Weights of a small transformer language model: learned positions, 3177 steps.
Each number is 200 + 40 x the weight over the matrix's rms, rounded and kept within 0 to 999. Layers, rows and columns count from 0.

# k: layer 6 attention key, 256x256, rms 0.118, rows 24-63, columns 192-255
# q: layer 6 attention query, 256x256, rms 0.114, rows 25-63, columns 192-255
# v: layer 6 attention value, 256x256, rms 0.1, rows 0-12, columns 192-255
# o: layer 6 attention output (transposed), 256x256, rms 0.0782, rows 0-12, columns 192-255
k24,186,197,186,165,211,155,229,250,229,158,137,213,222,167,115,207,203,189,249,197,167,231,206,256,258,238,185,162,167,265,201,230,178,149,206,229,189,189,267,149,245,150,176,183,176,190,115,180,179,173,198,203,227,219,213,138,246,277,151,227,80,164,221,259
q25,145,180,204,213,186,217,265,216,247,177,154,202,179,142,265,199,227,135,238,231,183,185,243,192,166,245,177,224,178,190,144,173,160,196,119,198,155,181,189,239,201,163,196,177,193,256,202,182,291,247,221,183,243,214,168,162,224,292,231,210,268,183,171,216
k25,212,186,179,231,263,173,232,180,226,251,210,239,179,201,261,212,177,192,237,225,176,183,198,241,194,216,181,189,203,211,200,183,187,238,116,227,198,178,228,186,155,220,113,192,168,210,198,195,162,238,209,198,219,202,160,223,156,154,169,150,270,243,246,239
q26,190,180,164,279,180,177,233,271,176,220,210,219,198,172,173,197,292,171,165,197,181,176,124,228,241,209,179,222,209,148,215,215,213,207,188,233,189,155,208,205,198,144,198,224,206,234,193,174,261,205,199,186,214,216,205,157,138,217,263,244,205,201,289,221
k26,199,211,154,205,224,188,227,197,186,212,185,196,216,205,220,231,246,144,206,239,167,124,142,176,207,239,193,210,183,214,209,241,169,203,195,258,164,209,190,227,216,194,223,186,244,215,154,262,231,204,151,216,197,258,196,129,192,245,212,207,205,191,209,167
q27,261,166,204,217,212,191,209,193,199,174,195,228,234,240,173,213,226,187,292,244,231,182,150,143,206,226,194,173,146,221,147,188,207,161,176,163,151,298,181,167,238,234,244,187,113,206,250,234,190,233,217,169,204,226,161,154,199,177,256,193,187,175,141,197
k27,274,185,272,152,215,143,189,140,167,193,194,239,201,196,158,243,170,159,209,210,167,229,190,215,259,277,214,218,256,195,206,180,194,174,161,208,181,239,191,234,156,255,246,182,149,194,291,230,173,190,194,218,183,187,121,209,203,151,188,240,183,267,190,261
q28,197,212,163,123,270,236,193,176,227,186,209,198,174,167,173,223,175,173,198,101,203,222,229,226,243,191,264,170,139,200,220,285,210,169,194,280,159,194,191,205,175,207,272,200,242,170,296,182,219,206,197,178,167,174,239,248,191,133,239,231,181,172,215,214
k28,239,214,178,208,276,262,260,236,197,178,215,211,255,244,186,213,275,209,244,167,240,197,189,231,206,228,217,178,208,195,185,184,179,221,222,219,198,215,197,219,204,115,243,181,236,196,199,206,206,181,167,183,252,202,187,271,209,126,208,177,200,128,185,230
q29,151,219,216,155,187,196,200,167,183,146,217,233,223,139,225,210,193,176,137,203,191,161,173,182,205,193,191,191,214,174,196,260,217,283,178,242,217,204,180,201,137,236,205,177,224,225,263,276,240,232,182,191,166,240,127,215,176,182,216,200,155,108,208,184
k29,166,268,210,132,214,221,297,133,176,205,189,169,209,228,238,199,175,207,225,275,171,216,253,233,212,214,234,218,145,207,198,153,214,218,200,173,166,170,177,188,175,109,206,199,204,150,223,180,189,182,233,181,209,236,192,277,176,161,245,240,137,163,170,181
q30,117,197,166,128,226,238,205,249,156,260,203,149,226,191,162,181,246,231,213,203,220,262,216,199,174,200,225,202,225,206,152,217,215,187,257,190,171,183,226,197,210,171,231,222,205,178,237,189,202,139,209,154,239,166,237,216,177,202,141,201,166,201,249,246
k30,174,167,223,195,148,171,230,231,182,160,155,193,261,197,251,163,141,203,163,192,163,222,180,144,186,278,223,199,205,217,168,164,188,178,204,193,206,177,260,258,242,125,164,163,204,197,200,213,189,207,180,152,172,179,215,209,211,190,235,198,243,189,227,175
q31,216,231,209,164,159,233,217,239,171,203,237,300,238,161,149,225,137,186,231,250,138,150,202,249,170,186,219,230,181,224,200,211,264,257,173,227,193,244,210,260,258,254,114,197,178,266,266,193,167,225,208,206,209,186,210,225,205,177,241,149,170,230,133,203
k31,219,250,194,152,161,149,227,223,242,204,223,213,214,157,204,209,201,159,195,198,153,177,257,178,222,181,209,221,213,202,232,175,149,213,163,215,190,160,225,204,141,184,154,155,235,189,172,185,186,133,195,198,230,228,229,232,201,133,250,177,176,219,191,246
q32,199,172,167,204,209,234,278,193,211,190,102,180,142,241,182,183,223,224,201,244,180,312,232,284,198,234,238,220,231,206,142,204,213,254,191,262,179,276,216,234,135,181,210,153,202,225,260,245,227,229,215,179,231,203,264,198,199,195,160,268,228,160,252,144
k32,216,229,169,268,243,179,222,189,228,232,197,177,257,224,225,216,172,167,214,254,181,229,174,267,262,186,158,94,133,198,188,150,235,208,166,240,226,203,224,194,191,199,197,120,155,168,242,196,211,200,175,231,164,187,199,206,250,271,211,182,204,159,295,192
q33,160,187,259,200,229,208,206,217,206,208,168,259,227,167,197,157,196,180,180,179,199,160,258,176,158,204,188,184,195,207,219,217,182,184,236,204,153,260,153,199,194,190,178,176,213,244,230,203,220,207,184,150,259,217,148,215,231,244,137,229,219,199,243,159
k33,144,199,233,199,200,219,228,171,209,258,155,249,154,155,194,226,187,220,205,174,155,225,214,257,208,288,162,166,190,200,194,210,255,174,176,127,207,168,161,230,175,207,245,151,214,230,204,203,195,154,164,196,192,149,158,230,182,221,224,231,191,193,198,214
q34,136,195,197,200,103,169,245,196,231,253,153,177,203,176,235,184,181,201,184,232,217,277,143,239,202,241,167,217,201,218,159,245,187,131,255,216,220,233,213,207,179,241,135,230,241,184,227,198,256,264,161,243,194,193,171,187,141,146,168,223,271,165,181,188
k34,230,174,211,230,218,191,262,259,238,239,217,133,139,154,170,167,170,185,209,235,272,246,258,221,151,236,196,152,208,256,146,200,183,182,223,241,192,231,224,193,211,280,177,223,224,101,217,211,181,262,178,210,190,146,251,278,192,262,232,200,186,194,245,209
q35,277,165,200,212,211,206,228,191,167,251,185,153,173,196,171,171,225,237,219,273,231,231,183,157,240,180,192,188,152,190,166,201,254,289,171,227,178,212,176,153,248,212,214,179,211,220,154,150,138,169,226,178,237,126,190,149,158,238,200,151,175,252,176,240
k35,191,193,217,191,235,203,164,238,180,223,212,213,192,223,247,200,190,169,236,309,229,193,142,194,180,172,195,176,221,155,213,159,277,181,135,184,170,260,123,240,276,240,213,215,240,185,231,153,186,184,179,183,212,126,287,172,181,211,219,172,174,168,186,194
q36,194,239,208,162,221,230,142,207,218,180,212,192,194,254,225,212,206,125,216,199,215,177,204,185,199,150,223,145,153,227,232,226,139,221,194,198,167,170,216,242,221,193,230,208,138,196,199,236,185,145,207,174,202,187,192,167,192,237,174,241,190,125,233,217
k36,221,119,191,171,238,176,233,255,173,204,159,207,186,222,204,269,163,215,229,239,243,246,204,179,224,237,203,212,194,165,232,177,137,240,189,217,233,223,183,213,180,238,180,182,155,238,226,226,256,198,146,190,176,189,206,163,217,134,138,197,236,198,212,205
q37,105,170,224,190,224,168,247,252,161,296,178,128,156,212,167,216,238,224,184,249,180,212,214,184,249,161,123,199,155,146,202,199,191,224,136,212,277,246,186,246,220,146,133,197,254,232,204,157,198,213,286,193,191,122,258,191,191,167,157,262,176,214,225,226
k37,116,231,229,212,224,196,107,188,217,234,175,149,150,157,193,156,239,168,117,245,206,152,187,235,168,137,240,224,192,199,152,217,252,187,229,209,173,169,229,146,160,173,168,149,163,213,148,136,213,219,330,165,169,159,249,195,143,210,236,293,171,159,175,206
q38,236,270,219,245,188,183,161,233,223,241,158,212,258,226,165,218,224,235,245,148,167,288,181,278,200,258,174,240,146,247,152,209,288,185,235,210,158,221,160,198,199,188,172,158,149,168,180,229,176,216,179,187,201,210,176,204,228,228,151,121,213,159,211,262
k38,214,191,213,214,171,163,217,216,223,159,192,188,203,243,151,245,220,222,190,222,218,206,208,231,181,173,181,130,241,188,178,169,168,181,279,185,144,151,242,243,232,249,148,257,201,166,171,194,259,181,202,182,130,207,199,206,192,216,220,156,247,280,177,228
q39,206,215,219,169,173,223,182,244,156,191,224,180,190,141,209,169,207,192,174,143,140,152,276,118,237,158,186,198,198,213,205,195,206,198,164,208,198,135,198,222,207,237,204,155,191,162,214,236,187,228,180,182,233,226,178,220,181,186,190,216,240,173,197,203
k39,158,218,198,167,187,200,159,244,208,183,177,143,121,183,207,240,206,205,167,185,144,153,143,200,237,169,179,180,194,208,206,226,215,226,247,207,191,215,196,201,238,208,260,164,185,215,214,209,228,101,229,198,173,115,212,213,194,186,217,204,193,200,171,184
q40,170,191,190,198,168,226,185,183,219,236,215,156,225,244,185,224,231,155,142,214,195,248,191,245,209,156,195,160,197,207,275,201,138,212,179,156,207,146,267,118,223,223,177,191,147,158,182,176,194,188,213,141,244,173,204,197,206,176,146,230,217,161,188,207
k40,176,208,143,172,253,240,235,275,215,261,200,182,180,242,206,197,208,217,217,167,217,217,186,229,140,160,164,190,168,203,126,176,141,168,166,189,180,227,304,178,182,228,195,164,173,204,195,153,166,192,205,164,250,177,169,110,217,220,187,223,265,207,202,194
q41,232,237,240,233,211,195,221,180,185,101,203,184,204,244,239,140,256,239,130,201,183,222,164,163,188,181,203,158,199,202,236,267,162,184,268,161,176,140,202,234,177,218,218,255,226,269,230,135,192,210,211,224,231,153,238,225,257,176,195,199,214,246,189,252
k41,204,182,184,176,166,199,197,209,160,140,183,172,190,194,227,187,228,178,214,173,145,276,134,218,192,210,147,208,147,178,284,229,215,202,232,166,197,251,205,221,214,178,219,241,168,244,168,168,205,168,200,210,211,211,172,203,161,193,203,236,226,209,216,196
q42,227,194,230,259,173,227,190,195,221,197,177,225,140,161,244,147,163,197,236,220,234,193,189,190,154,188,219,154,175,193,196,237,202,193,237,204,200,158,228,196,230,237,136,192,218,256,220,218,219,191,214,204,145,132,239,263,222,194,272,156,241,202,147,146
k42,185,232,198,240,149,145,222,211,221,172,232,126,167,167,199,241,203,200,204,261,217,186,249,181,256,189,158,163,130,221,206,301,195,204,145,235,190,204,221,214,220,216,158,205,218,288,196,164,217,215,233,230,270,172,180,150,188,231,220,213,183,237,224,194
q43,191,182,223,166,136,168,168,204,180,160,151,269,249,244,242,290,158,219,163,211,215,189,169,180,241,200,195,211,195,209,175,175,241,239,203,192,253,243,238,193,180,209,201,170,205,185,187,229,190,178,219,197,166,176,169,202,160,158,234,257,171,224,226,263
k43,206,214,160,217,196,213,214,146,187,222,236,253,192,203,208,179,154,197,221,220,198,202,210,196,199,181,227,221,184,198,222,200,153,186,193,157,133,215,198,157,189,169,242,214,189,180,222,186,187,188,250,223,195,159,232,150,212,203,221,212,152,179,266,224
q44,143,160,262,150,131,138,206,218,195,247,250,225,278,169,249,268,157,159,202,187,212,135,164,191,160,237,141,180,101,183,166,218,263,162,199,222,229,152,194,224,253,178,197,209,234,179,157,210,225,148,186,175,162,206,179,226,221,193,185,138,84,215,217,164
k44,217,220,219,156,232,203,200,204,189,173,235,205,174,194,192,166,213,195,175,184,171,217,197,176,177,256,239,155,198,241,157,154,252,175,173,136,136,189,163,174,235,270,191,193,258,131,257,202,185,199,239,169,201,245,179,240,189,194,212,177,197,260,216,198
q45,186,257,231,261,157,259,159,189,155,177,236,228,154,177,164,173,95,194,227,235,228,171,177,223,204,184,145,261,225,162,149,203,197,149,233,239,223,186,215,178,217,221,159,300,253,271,178,168,273,184,175,202,242,282,150,250,201,143,230,203,174,228,173,226
k45,167,238,250,179,234,221,149,170,184,171,208,225,215,187,227,166,160,211,171,223,197,182,220,209,202,183,236,225,237,191,184,208,214,207,156,199,229,202,184,232,221,252,192,211,226,154,164,195,164,128,226,210,297,169,240,236,215,165,211,252,240,126,251,182
q46,202,186,198,152,187,190,123,151,182,192,188,215,242,238,168,192,210,179,195,224,196,196,181,217,92,250,206,122,223,186,209,171,214,189,193,178,203,187,273,221,213,194,226,229,157,213,161,149,220,172,276,242,207,127,156,183,213,179,262,205,182,157,217,126
k46,215,176,228,219,185,153,170,230,241,155,185,238,158,220,174,189,225,141,209,275,184,188,241,216,170,166,191,227,185,170,191,179,180,271,244,246,194,179,217,197,201,215,253,216,219,248,225,190,210,152,210,141,270,208,174,184,168,167,176,223,242,210,183,128
q47,186,180,187,219,181,222,258,124,177,220,197,200,210,193,206,206,223,221,197,200,168,261,132,178,200,189,244,243,167,182,219,254,168,226,193,207,238,224,245,199,220,194,196,174,238,208,208,185,174,257,174,131,172,200,218,160,195,177,139,170,233,196,161,118
k47,145,181,179,180,150,268,196,190,240,231,229,152,258,173,131,167,187,197,183,213,203,257,148,217,189,182,215,204,128,205,223,228,185,204,248,136,190,264,193,260,153,217,223,252,204,191,188,191,217,187,208,240,240,216,258,260,143,201,217,158,151,210,226,157
q48,186,257,214,139,182,218,206,123,206,149,178,232,170,176,244,179,195,231,166,213,165,240,179,129,221,261,236,118,228,176,237,223,185,131,224,142,228,230,155,202,121,194,211,179,169,155,172,238,202,178,211,206,123,202,162,238,163,224,165,202,196,221,203,157
k48,165,242,218,165,177,208,218,148,262,155,190,155,182,147,174,200,173,191,248,159,211,240,173,188,162,199,169,185,224,201,169,155,208,223,162,190,259,213,159,216,199,231,260,140,203,198,220,195,159,247,175,203,100,223,207,218,226,163,195,166,145,219,169,152
q49,222,183,205,280,213,220,271,239,191,169,262,202,237,224,275,136,153,232,140,180,164,211,189,188,208,219,133,218,232,222,194,143,186,184,240,208,166,216,169,186,111,155,211,209,170,206,228,213,236,183,226,227,169,257,209,230,237,198,176,214,177,211,259,185
k49,182,185,252,251,218,237,245,200,223,251,212,230,210,198,213,196,155,256,183,235,165,188,203,121,180,212,161,263,155,178,216,225,215,242,236,236,237,229,232,163,151,193,195,206,239,216,212,221,191,238,218,143,224,255,197,249,195,172,269,222,231,220,200,237
q50,221,204,237,179,168,253,186,257,201,248,240,243,236,213,219,203,218,194,196,168,184,179,190,221,236,176,176,221,188,231,163,169,173,251,192,201,184,173,202,138,234,204,205,206,196,188,209,145,233,156,218,233,270,241,131,235,213,208,215,258,206,241,239,160
k50,221,187,193,219,191,188,171,229,166,211,296,166,172,180,193,186,176,125,125,168,276,153,199,240,232,191,198,161,202,164,217,181,188,197,209,200,142,154,209,193,158,144,238,153,170,206,234,222,240,163,196,209,196,229,167,157,212,183,166,214,268,257,228,219
q51,252,215,223,278,186,179,225,245,219,218,223,195,202,161,226,204,182,119,225,218,199,209,255,142,178,160,159,143,197,121,209,208,192,240,180,226,217,153,205,228,189,162,131,171,232,224,212,170,155,211,209,269,182,263,166,184,222,165,235,188,181,183,147,201
k51,213,176,243,207,168,242,155,152,159,162,188,122,178,294,245,211,163,190,201,230,143,156,230,174,169,225,291,263,132,191,231,213,189,245,215,239,192,254,184,197,177,234,195,259,188,262,223,98,138,180,198,273,145,199,241,245,127,200,195,186,175,214,207,181
q52,197,179,180,224,184,185,230,164,201,129,188,174,246,214,162,197,197,224,204,182,161,207,174,282,177,169,185,229,217,234,283,184,111,145,172,194,186,230,250,167,139,213,246,209,197,254,193,268,221,224,161,201,173,231,159,237,215,220,225,191,206,289,137,240
k52,189,212,182,302,144,271,178,228,243,255,250,220,175,168,191,246,192,241,250,162,226,193,166,199,168,225,263,263,204,204,221,185,229,176,189,218,235,240,147,170,170,146,194,152,136,166,151,207,260,167,206,268,189,239,199,137,187,179,210,158,191,281,210,216
q53,246,155,273,175,156,204,182,208,131,188,159,221,173,180,215,170,224,196,278,238,143,182,193,238,211,240,232,141,283,207,268,214,172,269,166,190,234,200,210,192,149,114,227,173,224,235,218,223,173,127,198,167,210,193,176,191,193,282,179,225,220,148,164,234
k53,264,165,264,184,189,129,189,248,211,219,257,178,196,258,216,170,232,268,187,217,215,180,193,164,169,177,171,118,203,132,223,186,247,196,178,157,219,220,236,248,216,285,225,174,274,208,161,180,192,166,246,155,135,131,154,165,125,148,174,201,201,204,211,206
q54,196,292,167,203,213,212,215,160,192,144,220,178,132,202,149,265,177,229,221,204,179,200,205,170,172,259,217,141,163,289,144,228,159,197,178,186,186,244,162,216,173,204,188,224,241,212,159,169,225,224,131,188,242,193,135,162,148,212,273,149,214,226,230,213
k54,219,201,194,212,157,278,200,179,243,225,205,218,230,217,208,239,140,238,257,120,132,174,188,200,154,273,254,215,278,260,197,191,199,163,192,246,217,126,207,284,212,202,150,222,196,197,175,289,181,208,155,259,178,238,167,196,256,199,206,140,169,254,182,249
q55,178,225,237,164,216,101,255,263,202,155,162,161,193,255,217,297,144,203,210,199,253,156,214,185,167,262,231,167,301,214,153,228,168,236,172,241,145,171,209,119,179,268,266,148,199,171,199,233,234,215,233,179,200,201,211,228,213,184,186,191,194,173,227,182
k55,254,210,171,199,225,175,178,163,239,205,161,188,172,213,152,237,205,240,205,217,223,238,208,223,209,183,134,205,241,172,306,175,239,206,219,225,190,192,241,148,242,184,171,130,181,238,197,188,190,191,166,218,131,197,199,157,189,245,207,203,227,185,259,165
q56,210,143,184,156,235,208,229,188,216,223,210,235,211,172,180,234,189,222,171,154,191,217,195,197,169,244,273,230,200,172,168,179,171,235,190,297,255,145,188,232,231,226,205,201,221,222,126,212,163,231,191,225,170,175,242,188,309,222,216,202,143,215,186,208
k56,190,234,148,214,209,259,230,197,170,109,200,210,169,241,227,185,165,150,149,199,194,150,224,175,238,179,219,152,135,252,169,176,172,192,162,188,243,132,172,144,189,256,212,248,158,198,205,223,257,172,178,189,196,184,200,245,338,194,159,157,171,168,262,232
q57,204,210,219,163,249,147,213,251,221,201,232,248,195,234,314,137,193,180,282,177,205,183,149,173,190,255,225,197,164,216,242,186,184,216,182,147,229,191,294,297,231,240,189,146,239,246,101,232,244,201,155,236,208,236,228,186,168,147,233,207,182,226,155,202
k57,202,227,225,245,199,171,253,261,210,171,185,223,153,210,164,164,172,219,211,183,229,180,265,146,208,230,235,174,231,172,195,240,224,142,188,274,174,198,193,261,209,240,246,159,168,201,201,249,242,201,219,205,281,183,159,173,278,206,226,224,172,205,230,197
q58,230,183,233,213,175,202,209,231,216,173,134,192,215,215,169,224,219,265,188,239,275,193,201,141,179,153,189,226,241,150,189,174,205,104,136,191,207,199,224,142,147,176,218,139,270,268,218,158,147,201,278,174,148,135,266,142,260,220,201,212,213,214,179,226
k58,203,220,170,161,145,131,171,227,288,128,226,185,205,222,159,180,238,220,208,250,167,174,210,179,226,146,203,185,139,157,169,209,143,219,189,201,147,190,189,190,198,172,159,175,186,243,161,146,133,181,223,174,242,176,192,192,212,251,222,211,218,237,199,175
q59,194,186,131,149,165,230,154,226,180,232,229,178,159,183,167,165,171,143,209,235,181,251,210,157,203,215,202,250,242,233,227,205,240,243,161,204,200,148,215,149,236,226,191,240,212,252,187,198,234,214,177,182,175,261,173,206,179,226,124,220,213,228,190,219
k59,295,200,184,132,154,223,174,278,212,216,187,196,189,294,243,188,220,218,192,190,236,140,232,200,163,203,152,214,205,219,172,165,257,140,181,133,144,225,187,239,158,260,181,185,182,200,114,194,196,224,225,229,175,198,177,174,133,188,226,231,146,177,189,204
q60,214,213,242,252,210,214,209,206,211,187,278,250,188,180,217,193,230,170,276,316,109,217,272,188,162,205,188,226,185,251,226,227,142,225,163,204,151,207,181,178,172,211,211,258,164,206,225,171,226,229,162,185,191,210,155,191,183,174,210,224,232,191,232,160
k60,171,199,228,183,256,189,199,214,250,242,157,180,254,235,244,144,200,161,221,308,136,224,221,201,176,215,180,187,216,189,175,191,205,242,117,199,176,246,229,172,181,199,207,245,174,271,165,266,215,181,259,119,176,204,156,140,136,217,228,186,203,192,127,210
q61,230,163,192,228,202,153,216,219,198,173,215,212,193,248,211,178,165,143,221,148,141,171,204,183,198,234,197,227,187,190,250,263,261,201,145,227,191,209,209,221,186,176,221,170,199,185,199,177,184,189,232,260,196,204,146,259,211,205,207,192,216,198,183,186
k61,226,231,148,220,180,183,146,270,202,167,179,209,155,236,207,189,226,142,188,197,212,156,226,189,242,196,256,158,246,150,217,183,263,223,194,194,192,202,164,204,213,243,216,157,228,164,235,175,217,273,206,192,155,226,218,152,146,265,197,204,176,288,213,182
q62,167,183,172,182,199,272,170,195,253,204,230,180,233,199,166,200,189,267,224,233,172,165,270,208,179,188,188,158,247,163,158,255,243,171,175,226,245,241,220,206,184,258,232,195,225,225,207,194,187,120,167,202,188,195,238,227,168,254,206,179,210,155,182,183
k62,130,231,215,222,223,199,156,167,246,221,229,185,213,280,95,148,211,213,212,201,143,124,216,149,246,216,198,187,191,210,165,221,220,207,228,189,186,190,187,198,246,151,171,178,250,171,202,172,188,188,178,225,227,214,240,202,140,154,153,103,168,189,224,143
q63,227,184,221,147,237,191,224,231,193,200,161,174,225,197,188,193,243,144,228,147,263,226,72,149,229,197,204,243,182,222,236,257,203,195,248,168,255,185,191,243,199,166,227,211,208,138,169,153,142,138,256,221,170,204,183,250,99,215,174,174,158,217,248,186
k63,259,180,239,234,172,220,225,248,181,155,196,166,170,200,148,209,252,220,259,181,272,280,189,179,221,181,181,214,206,235,166,228,214,223,157,184,248,214,197,212,189,169,175,197,194,143,235,125,166,225,237,201,222,227,181,218,237,215,163,184,168,182,229,235
v0,149,164,182,194,239,218,190,160,242,171,203,223,180,223,243,190,167,154,226,235,280,161,201,270,143,216,168,167,167,247,146,96,229,199,108,129,167,176,154,172,248,206,221,144,264,189,170,183,158,262,239,190,228,162,248,191,257,140,201,240,168,190,134,191
o0,320,237,233,179,183,227,166,199,192,216,204,187,208,169,141,138,207,193,165,246,187,190,170,153,280,139,233,245,242,207,186,221,234,190,233,340,189,194,266,172,195,224,134,210,215,153,178,196,257,164,187,244,169,259,170,169,201,216,265,129,258,185,298,208
v1,213,241,199,245,199,249,254,225,237,172,180,199,206,220,154,224,176,148,194,278,95,246,216,201,123,242,193,158,249,238,143,199,166,214,180,226,124,193,167,215,115,234,161,177,234,208,208,186,157,272,243,166,178,214,230,201,198,193,229,214,199,181,204,252
o1,215,182,220,192,185,149,223,226,170,253,236,244,225,175,241,208,256,227,176,180,265,160,173,190,235,131,240,207,213,140,246,224,194,167,200,121,285,212,180,218,240,193,178,227,203,202,175,203,228,210,219,181,181,186,199,167,190,190,153,228,204,187,195,180
v2,172,274,224,149,240,136,209,192,185,159,207,252,111,206,200,165,215,208,227,269,159,125,203,188,131,224,255,264,135,158,192,168,114,242,221,212,145,210,146,293,225,126,178,148,183,181,175,198,230,209,184,180,191,180,181,210,198,188,208,226,222,232,171,135
o2,178,187,192,289,178,285,158,282,212,188,181,184,253,135,233,151,173,217,188,134,230,178,211,219,247,215,146,175,190,200,261,221,341,203,229,208,294,265,281,147,195,233,235,230,234,227,200,163,215,186,180,253,185,229,186,214,159,179,214,182,218,191,188,237
v3,214,133,183,155,215,219,206,242,143,228,218,223,168,318,248,251,243,225,145,177,185,161,210,221,165,273,135,188,121,171,203,222,186,196,226,188,278,147,221,197,165,194,138,226,204,175,125,191,192,245,164,243,172,157,213,121,177,217,157,196,180,187,183,180
o3,166,172,223,252,201,212,157,184,221,157,210,207,188,114,198,148,238,190,239,263,289,228,202,232,162,105,278,187,187,206,237,180,206,213,242,244,166,205,166,251,235,170,243,145,155,273,239,247,240,178,223,183,260,208,226,252,236,155,212,228,256,188,203,174
v4,222,179,240,227,177,159,224,228,203,145,235,226,175,216,196,211,227,203,134,220,98,195,174,220,216,216,278,178,243,182,190,177,168,232,217,162,249,216,213,158,160,210,219,117,187,139,220,191,153,199,174,146,193,153,203,248,254,227,215,239,249,252,170,211
o4,205,226,120,206,177,220,202,228,179,181,173,212,243,195,173,202,177,189,213,178,252,216,203,147,199,219,155,165,257,210,243,232,155,190,176,247,186,211,151,255,203,159,214,237,187,272,196,207,170,167,217,235,225,311,194,131,196,191,191,165,171,202,254,130
v5,174,154,165,176,253,168,208,295,235,221,137,190,184,182,127,208,179,231,138,201,232,148,177,239,171,179,194,148,210,191,230,196,257,151,184,179,259,169,137,251,196,218,205,281,250,186,300,155,293,95,210,203,268,204,310,190,196,210,197,229,168,147,211,228
o5,205,169,134,209,214,273,177,122,228,119,281,207,253,200,166,199,235,130,268,203,146,235,204,218,198,197,267,255,237,185,182,218,164,237,172,206,182,219,193,105,199,222,185,142,194,156,149,237,232,253,210,242,129,199,168,269,255,115,214,196,225,232,135,155
v6,352,201,155,211,188,219,187,231,194,156,178,156,192,219,165,136,201,189,220,173,238,219,187,237,193,252,141,153,286,254,202,218,138,215,230,212,97,211,183,221,249,204,174,188,187,139,157,226,133,149,226,186,145,224,212,168,193,238,151,234,212,206,206,180
o6,144,190,267,217,199,198,240,136,219,163,179,241,255,203,223,234,122,211,173,196,219,199,206,184,195,162,277,257,187,208,224,181,226,188,193,262,209,165,215,163,155,234,163,246,252,233,178,216,251,236,200,214,274,105,256,247,249,170,263,176,221,221,204,296
v7,196,181,179,258,224,194,184,256,231,203,219,229,182,205,195,172,115,155,201,241,295,181,293,211,199,302,246,240,252,159,162,213,215,254,173,143,287,170,229,148,212,201,239,174,210,180,246,203,228,291,205,249,240,170,141,212,160,260,211,186,238,214,169,149
o7,190,229,172,153,146,134,192,203,136,212,229,146,212,185,214,181,184,244,176,169,150,231,92,196,147,161,118,223,184,203,225,201,205,147,155,239,138,213,259,188,190,142,168,272,144,248,128,176,172,101,196,142,151,227,262,180,179,215,178,176,168,186,283,270
v8,178,177,216,196,195,254,131,173,214,157,148,268,240,237,189,227,219,177,142,222,211,202,183,189,250,126,199,223,137,181,231,189,264,204,161,188,223,220,220,203,234,112,196,165,207,234,78,174,178,155,136,283,151,216,226,248,122,262,192,170,168,171,252,148
o8,204,200,233,170,185,134,195,229,139,233,195,180,223,259,206,191,133,272,276,165,247,169,226,198,176,276,177,231,149,203,169,194,184,227,215,199,159,174,192,236,248,192,224,207,143,198,323,195,182,219,267,191,222,192,201,188,176,204,170,157,205,277,173,205
v9,186,227,123,176,259,182,181,241,204,228,163,187,187,247,140,144,214,206,123,154,267,244,223,160,194,143,181,130,204,164,106,164,196,250,202,184,143,203,252,179,177,195,224,175,280,122,185,232,234,153,247,225,212,230,195,140,188,214,250,211,129,209,135,213
o9,198,214,246,210,161,160,257,231,213,129,267,273,223,167,204,239,143,158,221,243,193,231,169,197,217,228,198,248,209,225,270,271,224,202,167,230,242,164,178,188,221,201,214,194,120,247,200,212,174,298,159,186,191,208,192,230,235,203,179,128,226,245,293,251
v10,138,159,246,276,203,190,165,167,145,199,266,136,178,163,129,179,235,153,233,89,209,152,202,216,225,227,208,236,215,214,228,230,159,228,207,272,177,172,226,167,224,194,236,272,299,140,198,179,191,230,169,164,196,198,221,207,207,234,226,266,163,194,239,259
o10,245,217,194,132,217,228,203,227,181,184,190,232,237,254,230,133,185,205,157,255,288,232,185,167,166,206,194,154,162,127,155,163,211,202,122,124,159,211,200,239,195,195,169,214,143,217,125,187,211,171,221,201,181,231,195,144,196,168,154,199,218,177,142,213
v11,231,193,205,258,195,179,139,160,222,187,255,176,260,284,167,197,180,214,225,135,161,173,195,158,184,188,149,188,214,185,182,124,206,242,162,220,252,143,154,202,162,241,184,139,197,159,227,196,191,249,178,199,138,117,165,228,205,203,167,171,268,215,142,213
o11,198,208,199,181,268,250,230,270,150,219,159,252,191,159,215,208,280,209,185,221,207,160,194,196,224,185,268,199,245,228,227,270,166,165,227,204,152,164,238,216,186,213,197,207,227,234,146,240,227,223,175,220,216,263,226,165,193,176,254,231,178,211,244,179
v12,166,182,257,145,190,184,200,166,217,244,178,199,207,165,170,187,190,210,232,155,208,210,146,204,226,244,152,190,136,250,190,246,180,214,180,234,191,147,297,190,203,196,202,176,93,213,224,291,263,239,280,216,239,275,172,145,288,140,158,188,215,207,260,215
o12,241,211,148,178,167,172,197,281,202,205,230,177,247,212,251,176,175,194,204,247,194,209,284,254,169,164,172,183,224,189,228,176,196,222,140,200,214,205,156,149,228,241,251,185,250,181,145,151,141,192,188,217,149,83,246,207,118,220,233,249,228,125,209,175